Weights of a small transformer language model: rotary positions.
Each number is 128 + 32 x the weight over its row's rms, rounded and kept within 0 to 255. Layers, rows and columns count from 0. The size above them is the row's rms in percent of the matrix's.

# layer 6 MLP down (transposed), 256x96, rms 0.123, rows 152-175, columns 0-95
size [ 95 107  86 110  98 103 112 107 102 104 100  95  95  98  97  92 105 105 106  97 102 103 101 105]
[[167 145 133 126 189 115 116 132 128 185 142 142 210 150 107  76 139  93 158  71 160 117 145 106 175 150 113  99 170 116 126 156  80 129 106 117  64 132 145 112 127  91  74  98 143 142 136  85 105 154 116 163 122 130 119  76  76 151 100 164 112  74 101 178 138 111  80 120 171 129  97 171 140 107 161 185 128 219 149 140 114 132 102  74  94 127  99 124 124 113 176 121 129 179 127 148]
 [166 188 165 109 137 100 163 112  97 107 110 155  93 120 153 185 126 190 116 145 186 113 101 155 115 164  86 139  95 105 109 147 124 174 130  73  81 162  97  68 140 116 114 100  81 190 123 143 120  86 159 116 150 132 140 118 175 145 113  56  92 144 150 113 143 134 113  82 203 102 153  85 138 144 146 146 168 100 134 165 142 116 102 116 163  94 202  96 118  86 168 156 149 103 124 111]
 [124 133 197  41 137  93 111 187 144 117 145 110 128 134  95 149 128 124 174 154 146 176 112 134  93 140  84 100 132 135 105  76 157 134 145 151 109  81 145 132 123  83 176  89 134 176 147 150 172 105 173 132 132 167 116 118 129 119  83 138 131 176  93 116 121 101 129 177 143  87 101 128  84 114 126 183 106  98 151 141 142 121 163 125 152 100  23  88  79 188 155 170 101 112 119 164]
 [102 151  95 165 146 122 145  45 140 138  74  71 144  67 137 111  81 130 164  79 188 174 124 142 109 126 114  63 145 106 126  95 159 203 150 129 117 123 162  97 130  91 143 154  59 139 115 115 159 143 178  89 129 132  94 145 154 137 140  70 129 125 157 180 110 152 112 137 125  64  94 140 135  73 124  78  84 123 141 129 101 106 125 128 128  73 142  86 146 127 131 147 156 161  80  96]
 [151 120 118 114 205 161  91 116 126 105 103  84  77 155 130 114 159 145 123 152 119  38 184 124 192 106 100 137 118 176 126 100 119 114  92 115 174 148 163 136 102 170 127 126 120 121 128 145  97 191  81  33 136 149  93 118 105 138 132  81 119 122 188 121 107 144 176  82 142 163 130 159 142 133 149 162 126 174 126 128  88 124 113 225 115  99 119 156 145 146 129 110 136 161 149 110]
 [112 118 112 224 147  93 153 119 131 114 106 116 146 124 138 130 137 148 113 168 124 111  67  83 140  66 100 144  51 137 142 161 147 149  97 115 128 134 190 134 173 130  95 157 151  92  95 126 111 136 123 121 147 123 141  75  75 132  77 121 176 171 130 178 152 153 131 161  58 147 105 124 178 155  64 189 126 137 177 172 120 117 146  92  95 140 145  69 118 137 144  89 163 131 111 165]
 [137 125 162 130  81 112 129  88 111 159 126 138 135 165  72 137 154 102 167 173  44 144  75 155 135 113 181 148 185 141 121 144 128 155  80 150 118 183 156  92 154 113 134 167 136 150 142 175 141 112 169 164  91 135 151 101 102 153 130 187  65 143 167 126 150 161  98 100 120 104 201 135 171 106  83 109  97 115 198 121  90  98 119 109 103 100 147 144 111 152  99 133 199 110 114 164]
 [116 154 142 152 133 149  82 113 140 134 158 111  92 154 144 128  80  69 198 185 104  97 104 137 103 147 154 146  69 168 113  68 191 141 136 138 140 164 182 138 182 121 114 171 159 114  61 101 126 127 141 156 103 147 129 108 132 126 160  79 154 104  98 128  85 138 180 149 141  75 124 157 137  83 126 136 125 175 140 181  93 159 181 150  75 136 111 143 136  66 126 140 172 129 182 104]
 [143 145 116 154 178 174 141 174 153 134 179 144 130 143 124 119 125 171 127 134 117 131  66  88 159 111 110  41 105 125 118 121 105 148 109 152 124 102 102 112 114 154 120 109 132 119  83 113 194  61  89 150  76 150 127 180  95 110 113  76 101 132 163 124 105 133 115 142 140 120 156 121 168 130 174 129 171 101 142 151 107  95 114 147 129 123 207 106 214 120 121  45  51 109 120 111]
 [108 107 106 147 102 125 146 162  95 184 172 179 147 120 119  98  22 110 155 127  93  92 131  80 130 100 159 131 171 185 158 186 152 154 151 171 140 163 129 192 176  99 157 163 159 145 158 153 169 150 139 138  93 103  57  71 175 125 104 175 164 142 105  88  87 172  74 108 130 134 132 139 135 114 121  82 150  97 113 130 104 120  98 110 105 140 166 122 128 104 105 143 146 138 103 118]
 [123 104 141 100 154 151 134 155 142 135 122 125  65 145 166 204 120 150 138 185 108 126  46  95 147 123 144 121  99 138 123 102 146  72 115  85 154 187  92 125 130 113 100  93 140 143 137  85 136 110  88 116 118 133 178  89  66 131 137 207 127 131  95 133 102 113 150 106 115 185 133  76 130 170 145  75 149 118 141  89 122 150  99 121 179 142 124 107 158 153  90  94  92 132  27 136]
 [ 96 133 160 158 102 157 136 161 107 146 142 124  83  92 158  68 119  92 131  48 142 167  73 131 109 127 148 166 118  93 166 166 134  99 110 100 112 119 193 130  64 149  88 138  86 125 128 129  80 126  96 100  85 101 138 107 159 113 155 101 113 176 176  97 138 100  85 148 106 109  80 106 104 197 147 125 115 194 151 107 179 140 122  74 147  67 171 120 143 127 111 134 154  97 169  99]
 [125  96 140 117 120 112 156  99 173 172 151 134  98 158  83 124 167 193  91 151 142 181  64 115 134  90 170 129 148  95 117  88 173 116 134  94  64 145 136 140 149  88 171 153 161  67 155 104 145 144 141 136 118 173 161 181 123 133 127 123 207 109 206 137 138  86 138 146  68 119  97 174 106 125  88 137 155 167 139 117 175  87 123 129 160 137 159 118 152 149 160  96 113  75 111 154]
 [148 102 135 111  53 163 130 105 135 133 123 109 126 124 100 152  79 142  89 132 157 133 153 160 161 205 118 158 141 166 127 124 151 139 126 161  54 110 127 109 174 172 136 146 129 163 178 126 131  88 151 148 112 135 167  95 162 160 118 153 100 157 128 141  82 128 110 147  87  59  95  94 141 159 128 189 126  85 132 145 158 126 165  74  99 180 151 173  41 149 121 120 210 138 146 132]
 [118 135 111 171 106 144 113 116 108 101 105 109 153 164 152 130 151 185 106 117 121 149 142 188 118 105 144  99 163 152 140  99 176 117 100 164 105 161 149 143 107 183 143 166 189  99 135  96 170 193 169  61  80 124 173 159  73 124 107 125 149 173 143 109  88 191 161 126  48 155 158 100 137  76 126 110 125  57 142 156 163 124 145 161 108 132 158 126 125 123 126 116 113  54 127  92]
 [136 173  91 115 181 102 117 138 123 201 162  80 133  94 178  96  98 175 105 141 192 156 166  92 129 146 158 171 169 146 112 127 123 145 180 118 104 165 133 112 133 165 143 148 193  95 164 116 146  89 168 125 147 166 161 175 133 150 101 174  77 124 174 139 184 184 119 132 130 139  99 103  86 174 129 144 216 119 150 106 103  85 163 101 118 143 124 151 109 103 153  96 107 123 132 107]
 [116 147 128  48 140 128 137 128  86 104 146 149 171 107 163 120 130  98 129 100 134 205 159 103 102 181 166 172 120 129 176 114 147 102 112 155 134 137 182 151 126  85 146 103 128 152 162 150 116 163  87 133 202  96 148 117 151 148 147  67 116  94  35 119 148 145 119 179  90 118 152  75 173 126 134 157 136 146 105 116 183 113 127 117 119 117  99 154 120 138 140 171 101  97 222 137]
 [103  85 100 129  74 124 106 181  91  68 156 121 174  55 168  53  75  56 124  91 152 142 129 145 124 136  88 142  91 142 117 163  84 170 103 180 122 103 118 131 127 124  81 138 212 174 122 114 175 113 149 145 106 172 137 145  82 162 134 154 106 179 107 116 156 149  85 127 137 148 129 114  94 130 149 146 145  89 141 104 124 147 115 151 102  83  58 111 160 126 133 148 133 160 138 136]
 [ 84 135 131 133 127 152  87 125 157 164 124 108 132 135 111 165  91 189 125 175 128 177  92 130 140  86 134 157 115  94 133  78  95 171  93 134  66 156 118 165 143 177  98 140 145 125 116  65 120 146 124 126 208 137 178 160  95 134  94 130 164 148 154 130 180 113 111 133 144 188 139 135 150 174  98 170 135  83  99 135 142 118 196 160 140 132 174 127 168 131 149  95 136  38  78  95]
 [107  83 104 119 133 172  91 140  93 163 106 140 171 150 133  78 183 140 123  54 108 153 121 131 141 169 225 153 153 134 149 183 106 159 113 116 174 152 135 115 131 109 126 115 142 122 188  93 110 109 112 157 169 109  92 148 139 126 107 131 139 137 157 156 118 106  70  88  71 157 164 169 138 133  49 148 106 108  93 101  97 159  93 130 105  90 165 116 129 159 132  93 200 166  88 108]
 [105 112 127 136 121  66  87 115 183 158 140 159 117 131 112 125  21 194 110 143 113  47 138 135 129 119  82 101 144 133 117  94 155 133 111 101  99  80 142 103 161 122 155 118 152 120 116 157 159 131 122 187 114 172 142 132 111  77  91 163  86 134 118 138 162 149 114 165  60 117 139 114 149 116  75 120 159 108 122 172 124  91 186 122 152 177 153  87 114 111 163  55 126 135  76 119]
 [147 140 116 143 140 163 169 170 150  97 111  76 143 115 111 138 160  81 151  98 123 126 132 154  81 139  95 139 218 197 120 181 159 113  86 182 203  84 134 138 104  59 160 134  71  96 100 156  94 133 128 118  98 116  99 119 166 145 101 101 190 104  86 114 103 131 134 137 138 123 132 110 107 161 115 127 117 153 113 110 110 133 113  77 114 119  63 153 119 118  85  98  84 206 144 124]
 [175  70 150 127 153 162 177 111 125 133  69 179 151 125 130 165 159 136  69 103 119 117 126 125 134 148  96  83 132 147  57 135 101 115  90 170 122  74 107 109 107 179 116 135 125 118 120 183 142  89 140 118 127 216 159 120 151  61 159  73 104 171 152 133 138 145 139 164 176 119 144 134 136 147 146  73 136 132 136 144 140 119 120 200 155  94 191 153 140 155  78 159 149 101  97  91]
 [121 208 119 104 135 161 104 175 124  87 156 161 145 119 135  69 131  84 134 171 178  95 131 184  99 177 143 138  76 145 112 111 205 117 131 102 138 108  94 113 113 153 129  75 139 116 105 136  81 139 126 142 165 116 140 108 103 150 150 140  78 192 109 154  86 132 149 122 122  55  66 127 100 169 126 144 131 157 152 139 162 152 149 129 111 166 155 162  83 153 109 161 209 111 116 177]]
# layer 6 MLP gate, 256x96, rms 0.245, rows 153-176, columns 0-95
size [ 99  84 102 104  90 116 106  99 103 112 105 105  99 106  84 104 103 106  95 110 102  99  98  91]
[[137 115 109 157 120 119 126  97 115  99 176 191 156 148 128 149  83  94 160 123  70 159 135  69 104 132 152 131 128 198  47 148 124  98 102  99 189  74 117 103  91 139 134 125 100  89 118 125 116 117 170 153 126 163 119 190 149  51 185 109 140 171  73 146 102 101 140 130  83 137 114 124 183 169 177 127 104 145 176 101 100  69  92 127  94 114 159 139 115 112 113 131 155 133 129 104]
 [165 174 161  94 130  89  97 155 124 170 128 102 111 132 116 115 124 164 177 136 142 107  80 117 108 178 105 118 136 108 159  53 214  97  78  83 105  63 115  91 108  88 137 110  87 114 197 109 126  85  80 164 144 130 168 170 141 150  89 137 117 134  84 128 146 109 128 153  32 161 105 144 140 121 120  95 136 114 126 139 119 150 178 139 141 123 160  70 137 142 113 120 126 103  87 173]
 [ 97  98 121 168 140 128  95  99  89 104 108 111  92 192 148 137 156 144 156 101 130  64 142 196 178 135 120 105 102 167  93 123 148  74 139  55 129 122 173  74 108 179 120 148  90 136 117 109 115 121 162  98 132 176 124 132 117 161 108 177 187  98 106 145 102  76 102 129  86 132 124 140 146 102  58 108 105  90 154 105 117  87  75  91  93 134  83 133 117 154 127  87 169 103  96  79]
 [143 133 112 124 139 150 119 105 172 110 100 103 149  94 126 123 107 113 139 148 127 113 129 174 104 108  94  49 102 206 148 133  95  62 173  75 101  99 117  84 151 179 107  90 131 109 190  94 118 176 164 106 152 128  98 180 141 127 118 122 135 172 129 136 139 156 100  67  67 168 141 154 133 148  56 125 114  99 160  76 163  84 101 144 145 129 162  95 133  84 143 117 102 191  99 151]
 [125 150 127 135 188 176 169  83 141 135 126 177 106 125 121 122 162 120 133 156 144 120 110 215 115 105 104  98 122 143  79  86 148 117 132 113 116 109  96 178 127 143 103 101 235 144 125  89 135 116 176 163 102 143 160 132  33  95 140 160 116 132 125 106 129 110 107 138 148 148 151 151 176 103 127 107 102 113 115 166 166 151 113 104  93 144 151  85 110 132  74 177 197 174  94 173]
 [124  98 199 132 144 155 159 108 107 125 135 152  90 105 104 146  79 144 151 124 120  67 132 144 200 123 104 104  98 131 133 137 145 148 203 182 169 183 189 142 130 130 109 118  74  73 102 136 188 103 136  77 134 152  69  95 132 121 124  78 148 145 164 143  73 140 123 110 163 143 100 165 170 132 149 196 121 135 109 108  85 111 117 116 144  71 121 106 101 158  81 130 110  65 149 132]
 [ 82 121 151 125 141 160 141 115 177 118 143 166 121 139 136 175 129 136 198  86  83  98 138 102 171 159 124 140 152  84 157  83 140 178 132 169  83 139 142  90 166 114 136 171 114 159 108  73 106 100 133 112  84 103 112 120 175 169 189 142 129 113  99  98 157 132 131 181 151  62  90 107 156 104 116 137  87  67 115 179 118 119 120 132 166 116 139 164 123 170 141 201  69 111 188 118]
 [119 147 156  94 122 148  91 142 152 129 136 170 106 108  98 107 156  89 154 119 110 114 133 149 164 183 134  88 145 110 148 133 158 136 101  62  95 119 189 159 151 143  86 106 119  89  85 122 100  91 207 135  16 132 212  98  85 103 122  78 131 106 150 117 132 118 147 139 157 157 159 159 132  97 127 105 134 140  99  97  89  90 152 109 156  81 108  51 107 154 148 100 114 156 144 143]
 [128 193 139 107 164 119 153 126 206 108  99 107 114 133 140 170 124 115 127 144 124 155 152 123 127 165 151 128 145 136 115  81 112 167 170 181  89 122 164 120 184 178  96 145 143  72  92 132 119 147 119 132 131 162  64 107 107 139 187 172 118 128 106 101 179  82 163 185 141 160 105  92 132 136 172 131 132  38 148 152 163 140 121 163 138 145 123 225 108 117 146 151 110 105  88 164]
 [180 110 129 116  90 161 193 132 150 131 115  85 146 176 143 128  92 124 121 128 147 131 211  59 110 113 104 148 147 115 111 190 109 156  60 128  92 179 143  47  94 148 160 103 115 162  78 146 144 102  86  90 142 136 123  77 144 103 119 140 125  98 128 130 145  91 156 116 111 122 132  74  82 153 186 195 107 121 147 171 101 149 150 143 135 150 173 141 104 111 148 115 157  75 106  92]
 [145 140  90 156 100 132 136 109 136  97 112 145 172 114 121 153 102 104 212 146 159 109 129 183 163  93 125  97  93 141  67 108 115 133  92  98 176  70 114 114 149  93 146 124 128  76 116 179 130 125 139 103  48 131 116 121 129 146 133  84 109 142 102 155 157 127  90 158  68 132 166  74 150  92 114 105  96 142 115  66 117 162 141  52  94 107 182 155 148 174 145 127  73  85 141  96]
 [139 134 163 171 162 147  73  83 178  94 102 111 162 151 113 218 120 170 149 128  62 128 164 154 165 136  99 128 126 157 111 126 131 122 100 120 147  81 150 179 128  83 102 128  81  95  94 125 117 144  80 104 123 183 117 145  92 122 112 108 124 120 166 150  85 125 107 144 102 105 128 118 178 128 149 146 159 168  74 119 104 140 169 133  79 138 133 160 127  44 190  94 168 125  72 172]
 [144  86 138  98 128 100 141 132 176 132  88 144 122 100  88 129 103  77 103 151 143  98 113  71 167 149  86 146  98 103 122 115  99 132 133 191 101 164 101 194 117 110 134 154 118 178 142 133  97 109 187 147  89 117 144  71 111  73 135 142  96 136 100 150 165 117 153 115 176 118 112  93  96 121 152 133  99  76 104 177 139 151 135  62 140 159 120 154 129  70  99 117 237 162  96  90]
 [ 91 134 177  98 173 120 152 135 185 111 166 141 110 110  96 107 140  79 114 151 142 180  82 125 115 115 142 125 161 141 183  79 153 121 123  65  83 134 137  79 120 149 135 169  95 146  48  75  88 128 124 105  75 147 112 148  76 151 171  93 116 135 102 106 152  54 118 114 127 144  49 131 116 128 163 198 132 173 156 162 132 127 125  69 111 147 144 121 145 111 167 100 160 126 150 151]
 [156 187 135 114 134 113 176 164 122 128  57 103 120 116 125 116  91 123 103 120 184 111 172 140 215 148 159 177 118 152 136 119 158 106 135 135 111  95 146 163 145 178  83 149 139 166  99 165 145 160 117 143 109  98 155 191 177  99 158 163 108 107 113 124 133 114  83 146 126 127 145  71  80 128  40  80 197 150 180 136  96 106 149 102 143  98 126 131 120  91 144  99 160 138  93  89]
 [103 171 161  91 133 155 130 145 121 104  89 142 169 113  95 141 164 124 129 131 136 163 198 168 200  90 131  81 100 130 159 155 104  79 128  91 169 149 129 141  78 114 100 164 103 108 153 112  78 112 122 147  97 136 109 153 102 150  90 156 147 103  81 115 148 127 131 128 130 100  92 137 160  94 136 114  97 154 224 143 207  96 178 102 124 101 167 172 188 118 175 145 132 111 186 144]
 [196 112 148 174 122 101 139 144 136 132 108  98 150  96 113 114 141 145 127 113 121 107 106 142  91 188   0 149 140 166 153 201  71  72 173 110  88 144  78  87 105 112  95 154 111  94 133 125 145 155 144 116 113 138 131  96 149 157 136 124  92 159  89 175 151 111  98 115 129 116 139 175  88 128 137 111 120 110  94  94 212  99 119  98 105 110 154 155  89 117  92 162 152 135 122  91]
 [111 144 139 133 141 173  87 144 115 153 119 141 160  93 143 180 161 102 157 142  86 126 158  97 164  99 105 147 164 186 179 125  86 135 120 164  99 161 119 143 167 156 163 148 110  99 214  94 126 155  99 202 143  78 104 102 105 147  85 118 155  78 105  58 100 154 100 101  88 168 115 128  53 143 118 147 103 132  92 138 131 111 136 115  95  88 198 125  95 127 152 160 178 143 112 145]
 [126 140 151 181  92 155 177 110 189 131 136 148 110  96 124 124 128 100 124 158 115  72 143 121 112  83 113 140 143 129 166 217  90 117  73 187 117 161 102 153 132  98  89  70 131 167 108  81 118  85 164 113 135 138 180 160 116 119  92 160 129 138 106 114  80 132  87 146 107  68  86 131 108  96 155 141 124  75 135 204 140 160 159 117 137 144 171 115 148 168 151 173 173 109  78 155]
 [153  85 103 147 135 133 147 151 146  40 123 143 134 134 152 141 122 130 143 149  95  91 147 152 111 118 118 141 134 148 119 146  40  99  97  79 181 169 183  50  82 108 140 138  80 183  99 125 118 122  75 153 133 124 131 112 100 133 129  96 115 173 122 114 142 133  78  79  73 129 108 114 106 115 146 166  50 123 157 145 147 158 138  72 160  95 187 134  80 100 164  88 155 162 127 111]
 [ 97 126  96 132 159 116 108 124 135 115 182 150 164 171 139 147  97 157  62 150  79 140 114  95 142 102 159 114 129 166 138 133 130 110 125 117 104  86 176 185  79 161 108 150  98  97  96 124 100  86 153 150  87 163 128  66 123 170 141 125 137  95 131 148 142 101  69 172 131 113 163 134 120 181 188 151 121 133 155 174 102 155 105  53 121 214 122  67 133 145 119  85 192 132 146 106]
 [164 120 133 149 129  95 108 101 122 152 131 133 134  94 167 137 137 165 150 155 113 143 117 182  82  38 225  75 124 193 119 143 143 151 125  99 118 160 164 155 144 115 128 117 156 174 187 190 153 133 102 139  66 115 102 135  97 119 114 139 119 188  97 169  87 114 113 155 115 128 141 118 112  38 111  98 171 110 135 156 161 174 122 155 116 191 140 132 131 123 104 118 141  89 110 168]
 [117 133 127 144 127  79 166 133 160  92 133 149 169 110 107  72 126 110 151 160 107  85 137 183 154 200  76  82 124 121 136  73 144  84 111  94 131  96 135  78 103 153 157 113  73 123 142  61  99 147 106  96 126 123 103 101 148 133 150 149 130 181 104 136 118  42  93 161 184 161 128 154 199 141 184 140 112 121 102 146  82  79 130 170 112 142 164 122 123  89 107 127 161 125  75 121]
 [ 59 176 129 144 129 154 133 144 128 106 125 146  61 116  96 141 158  94 162 172 157 133  93 112 178 104 193 137 128 152 145  94 112 122 119 181 133 136  93 132 119 120 138 115 161 124  93 103 141  69 150 127  73  76 129 123 124 169 166 104  69  64  86 204 139 114  87 155 110 168  38 114 160 134 188 132 116 163 131 137 169  97  73 139 141 140 106 141 150 133 139  75 129 104 108 128]]
# layer 6 MLP up, 256x96, rms 0.237, rows 153-176, columns 0-95
size [105  89 109  97 102 111 103  99 104  98 106 105  97 100  89 103 100 103 100  98 101  96 105  95]
[[160 172  94 153 132 102 190 159 116 136 112  95 113 139 194 103 132 152 122 123 130 132 166  75 145 190 158 193 123  75 116  88 112 158 160 173  78 118  98 106 163  97  85 133 130 192 139 127  95  74 169 135 160 156 115 106 107 147 205  99 177 107  98 168 148 196  95 137 115 160  98 101 147 142 189  68  96  90 114 125 144 149 152 125  94 128 144 122 109 159 117 138 155 116 134 130]
 [152 108 194 108 139 115 136 132 133 136 117  88 136  41 116 153 100 127  80  71  76  88 163 183 133 180 145 172  72 134 117 135 124 118 101  93 135 119 149 145 147 140 139 160 156 161 164 127 100 103  95  67 115  96  80 157 144 131  65  90 161  97 127 161 133 135 105  91  64 126  95 170 149 117 123 162 157 216 110 110 151 134 172 132 140 150 101 149 174  83 142 144  98 141 131  86]
 [119  89 137 107 140 140 106 143 155 127 184 160 107 112 104 122 153 119  76 140  74 115 177  77 110 137  51  93 146 141 159 122 125  61 131 130 116 160  48 123 211  90  92 148  83 152 164  80 129 148 162 101 202 131 156 170  96 134 105 158 139 125 108 177 113 137 110  96 119 151 123 128 153 123 140 132 110 135  70 154  96 106 144 113 110 134 185 122 116 170 174 127  56 121 109 162]
 [123 113  95 147 115 172  98 155 105  58 170 162  98 144 157 109 117 134 164 208 158 177 139 107 123 160 116 114  76 106 109 107 147 172 132 174 143 161 154 101 162 164  92 142 158 138 121  94  80  93 108 108 170 139 105 141 131  41 119  84 113 150 121 121  93 143 129  88  81 136 166  87  97 180 139  91 183 174  61 137  91 113  66 130 107 107 147 169 132 169 132 146 152 134 139 132]
 [131 117  92 137 157 157 176 188 162 158 151 124 123 156  70 128 166  96  84 148 207  93 105 112 127  91 146  56 121 122 113  97 143 159 136  50 170  97 127  90 104 140 129 107 152 150  62 130 162  98 145 129  98 154 137 146 147 141 163 125 125 159 170 144 112 148 137 146  90  97  82 123 113 150 143 157 103 107 143 135 131 171  91 148  90 114 152 167 149  33 193 109  91 127 101  89]
 [134 158 142 150 152 182 137 151 135  75 106  62 145 160 140 156 172  87 150 106 123 114 171 105 154  96 178 155  75 117 177 153  99 162 129 198 154 148 120 151 153  57 160 150 144 111 162  99 138 157 109 162  87 139 100 136 122 165 111  90 125  47 121 124 127 169 139 147 101  99 130 104 157  78 117 137 132 128 176 127 119  93 123 106 117 149 155  79 160 198 126 170 131 207 139  88]
 [167 117 148 131 126 162 112  88  99 138 152 129 160 144 154 149 110 147 158 180  95  62 127  92  92 109 127  56  73 154 127 136 124 147  91 155  68 182  96 106 199 126 130  91 110 112 116 113 154 128  76 129 156 104 140 121 142 146  98 130 193 137 131 133 165 117  97 166 175 121 136 148 144 122 110  51 199 155 110 198 123 150 119  98 126  74 132 133 117 138  95 127 139  58 192 128]
 [176 128 157  95 154 206 123 149  77  97 132 121  92 124 154 133 119 109 143 121 136  96  91 134 139 136 116 144  85 140 112 137 157  99 111 133 170  61  80 164 170 105 103 160 138 186  93 149 104  62 172  71 108 154  91 130 154 109  72 195  70 126  77 175 153 126 108  85 139  94 137 151  92 125 142 128 113 114 155  88 101 169 139 121  74 153 114 123 207 156 145 101  94 120 140 129]
 [ 63  72 129 131 101 129 133 154 154 126 128  59 136 197 121  73 162  91  96 107 185 114 101  96 134 119 115 128  60 173 136 110 152  97 129 184  98 134 110 147 104 151 146 137  73 106 103  57 134 128 146 148 128 100 181 158  64 108 152 109 176 111 121  92 140 143 124 125 105  89 118  97 122 128 157 146 174 117 186 111 175 120 160 116 140 126  60 171 164  56 119 110 122 111 145 114]
 [120 104 113  84  97  91 137 119 125 137 145 145 158  94 176 151 128 107 137 123 152 166  93 124 179 143 177 122 169 206 108 101 124  78  91  89 135 160 156 120 102 144 165 133 171  63 122 102 100 117 125 166 144  44 131  85 211 117 151  87 132 116 148  90 149 158 131 168 152 137 165 131  72 121  67 138 118 178 113 112 151 176 120 104  95 147 164 130 181 123 167 131 130 150 123  63]
 [175 144 104 110 144 190  92 138 153 178 190 150  92 103 125 165 143 115 123 107  87 150 137 160  54 116 159 140  95 111 132 107 145  84  89 117 162 131 190 158 159 118  96  99 165 130 159 106 137 149 110 197 124 128 127 146 105  65 167 173 151  43 109  52 152 105 136  82 102 140 131 148 122 113 127 101 118 166 106 132  93  91 113 124 118 110 116 151 129 121 132 150 149 175 172 207]
 [165 147 140 111 140 126 124 155 160 174 133 152  81 142 111 147  84 120 100 180 166  92  93 219 126 103 145  87 143 126 145  78  85  97 138 161  78 137  72 110  80 142  90 170 206 132  88 143 138 146 139 139 131 168 177 134 114  74 117 117 182 173 138 122 116 131 124 164 103  81 107 166 116 157 135  97 129 174 161  82 165 136  84 112 174 150 190 104 130 136 124 181 101 148 129 126]
 [142  86  68 186 145 195 133  83 133 152 117 146  94 111  96 155 135 134 156 144 138 127 153 166 121 143 111 140 127 159 160  79  97 108  44 151 147 128 147  79 157 151 122 127 182  87  74 146 165 148 166 155 180 178 107 101 179 192 116 113 133 144 132  91  65 140 124 171 114 133 134 113  72 102 133 164 125 144 116 133 194 116 195 140  81 110 162 149 104 137 117 126 171  99  98 133]
 [125 152 208 103 106 112  89 153 102 116 139  77 141 118 189 146 119 136 118 106 142 162  69  95 156 143 158 150 108 157  67 117 137 144 162  82 166 116 134 127  66 157 115 180  75 135  90 121  96 156  96 179 152 125  74 152 154 133  86 116 117 114  52 149 132 104 153 186 111 126 146 123 184  79 114 123 184 158  99 129 106 108 152 119 102 161 119 149 135  82  60 133  91 153 170 116]
 [ 50 127 138 125 113 222 129 130 153 111 121 160 136  91  98 120 152  93 139 110 128  93  67 122  94 111 128 161 132 142 118 160 126 141 129 118 148  89  61 113 119 128 123  85 128 160 147 159 123 127  95 109  95  76 117  63  92 153 109  74 101  92 160  78 102  62 185 128 119 135 136 129 210  75  96 123 197 103  92 156 116 102 177 144 100 137  91 127 104 126  80 153 125 127 131 125]
 [142 111 139 146  93 115 170  71  91 117 120 150 166 152  92 180 138 123 110 171 124 137 129 141  78 107 145  98 133 151 126 120 139  73 201 151 136 150 128  90 137 147 121 135 156 168 163 116 118 118  69  65 101  62 144 127 167 117 170 111 124 170  72 162 101 183 152 140 159  86 166 104 159 125 123 132 182 113 101 173 111 185 141 189 147  42 125 167 114 156 153 171 144 117 150 153]
 [160  97 138  68  66 122 100  87  59 121 121 149 126 103 150 157 108  75 137 165 198 111 137 112 116  49 121 193  73 118 125 108 168 184 132  97 148 102  94 129 180 128 159 135 121 135 168 113 104 127 100 111 126 189  96 114  99 141 119 103 144 152  50 114 167 119 114 133 121 173 104 142 135 124 160 109 119 112 118 130  50 117 127 161 159 118 149  80 179  96 111 145  99 171 101 143]
 [127 131 156 178 123 163 180 141  92 133 132 153 162  94 146 136  69 126 175 162 139 133 161 119 152  83 100 137 157 127 143  83 155 168 172 128 101 180 143 121 175 209 125  93 142 169 135 122 129 115  68  96 156 105  63 109 207  99 112 137 136 184 145 122 144 165 149 160 145 203 130 145 142 102 124 102 159 128  50 133 137 112 106 145 121 134 121 130 162 180 153 171 129 177  85 108]
 [101 165 112  62 189 112 128 118 154 162 106 121 123  99 114 111 148  94 191 131 161 118 168 146 138 114 135  96 188  64  88 115 105 140 130 177 122 135 105  80 176 111 161 180 191  84 143 174  70 121 127 118 101 156 131 139  71 143 129 118  69  91 153 134 133 139 124  79 161 126 162 125  66  97  89 172  94 128 124 157  60  88 110 124 147 132 156 102 153 126  99 128  98  86  89 114]
 [126 119 210 148 127 138  64 126 129  67  78 125  55  93 110  84  90 133 135 136 135 140 136 114 119 169 162 155 125  97 114 141  86 132  93 146  89 183 147 135 102 180  72 117 228 113 151 119 199 123 164  79  82 172 121 156 149 136 161 123 141 130  86 140 118 110  93  74 146 184 111  72 131 138 117  96 115 108 119 137 119 152 135  67 146 137 119 106 165 133 131 147 149 130 109 151]
 [156 139 110 117 105 183  38 126 153 156 180  96  67 173 152  69 145 184 137 140 146 121  75  85 134  88 112 159  84 154 104 124 117 164 117 133 143 103 109 141  57 126 147 244 115 103 107 125 122  99 125 131 144 123 128 147 102 141 185 150 156 145 133 119 136 142 156 135  67 156  86 111 165  89 124 165 108  87 154 133  80 186 112 135 119 139 144 178 136 114 149 106 110 131 147 120]
 [146  63 137 110 152 185 130  97  98 150 114 124 138 191 115 182 141 164 129 139 139 157 145 179 101 165 104 107 115 115  60 145 114 127 137 151 147  67 121 121 122  69 131  91 142 133 113 142 123 119 116 119 121 137 116 144 136  95 142  97 102 172 175 135 204 186  94 134 138 141  77 114 169 142 142  75 161  79 147 165 104  86 175 183 111 149 158  88  69 106 175 147  76  69 133 153]
 [123 125  86 138 100 127 128 197 174  50 122 118 139 153 164 138  91 134 114 112 123 105 181 135  91 168 107  89 109 113 151 170  87 133 145 155 149 187 133 140 100  69 166  86 134 130  78 121 185 133 108 119 143 101 118 111 156 135 103 155 164 126  75 102 115 166 147 111 143 173 125 124 105  77 128 154 133 171 177 127  89 159 153  76 145 112 191 101 126 163 135 152 179 216 131 175]
 [110 139 115 108  97 113 143 145 136  90 116  99 138  97 126  97 159 127  51  92 100 108 134 156 112 162 139 142 195 162 136  71 172 160 112 136  60 160  85  57 128 116 127 139 159  70 131 183 153  78 154 153 107 104 133 152 140 148  91 123 157 155 104 150 108 102 189  96 114 190 192 146 177 100 147  85 154 112 116 116 132 117 112  98  63 123 149  89 119 107 150 109  91 139  58 129]]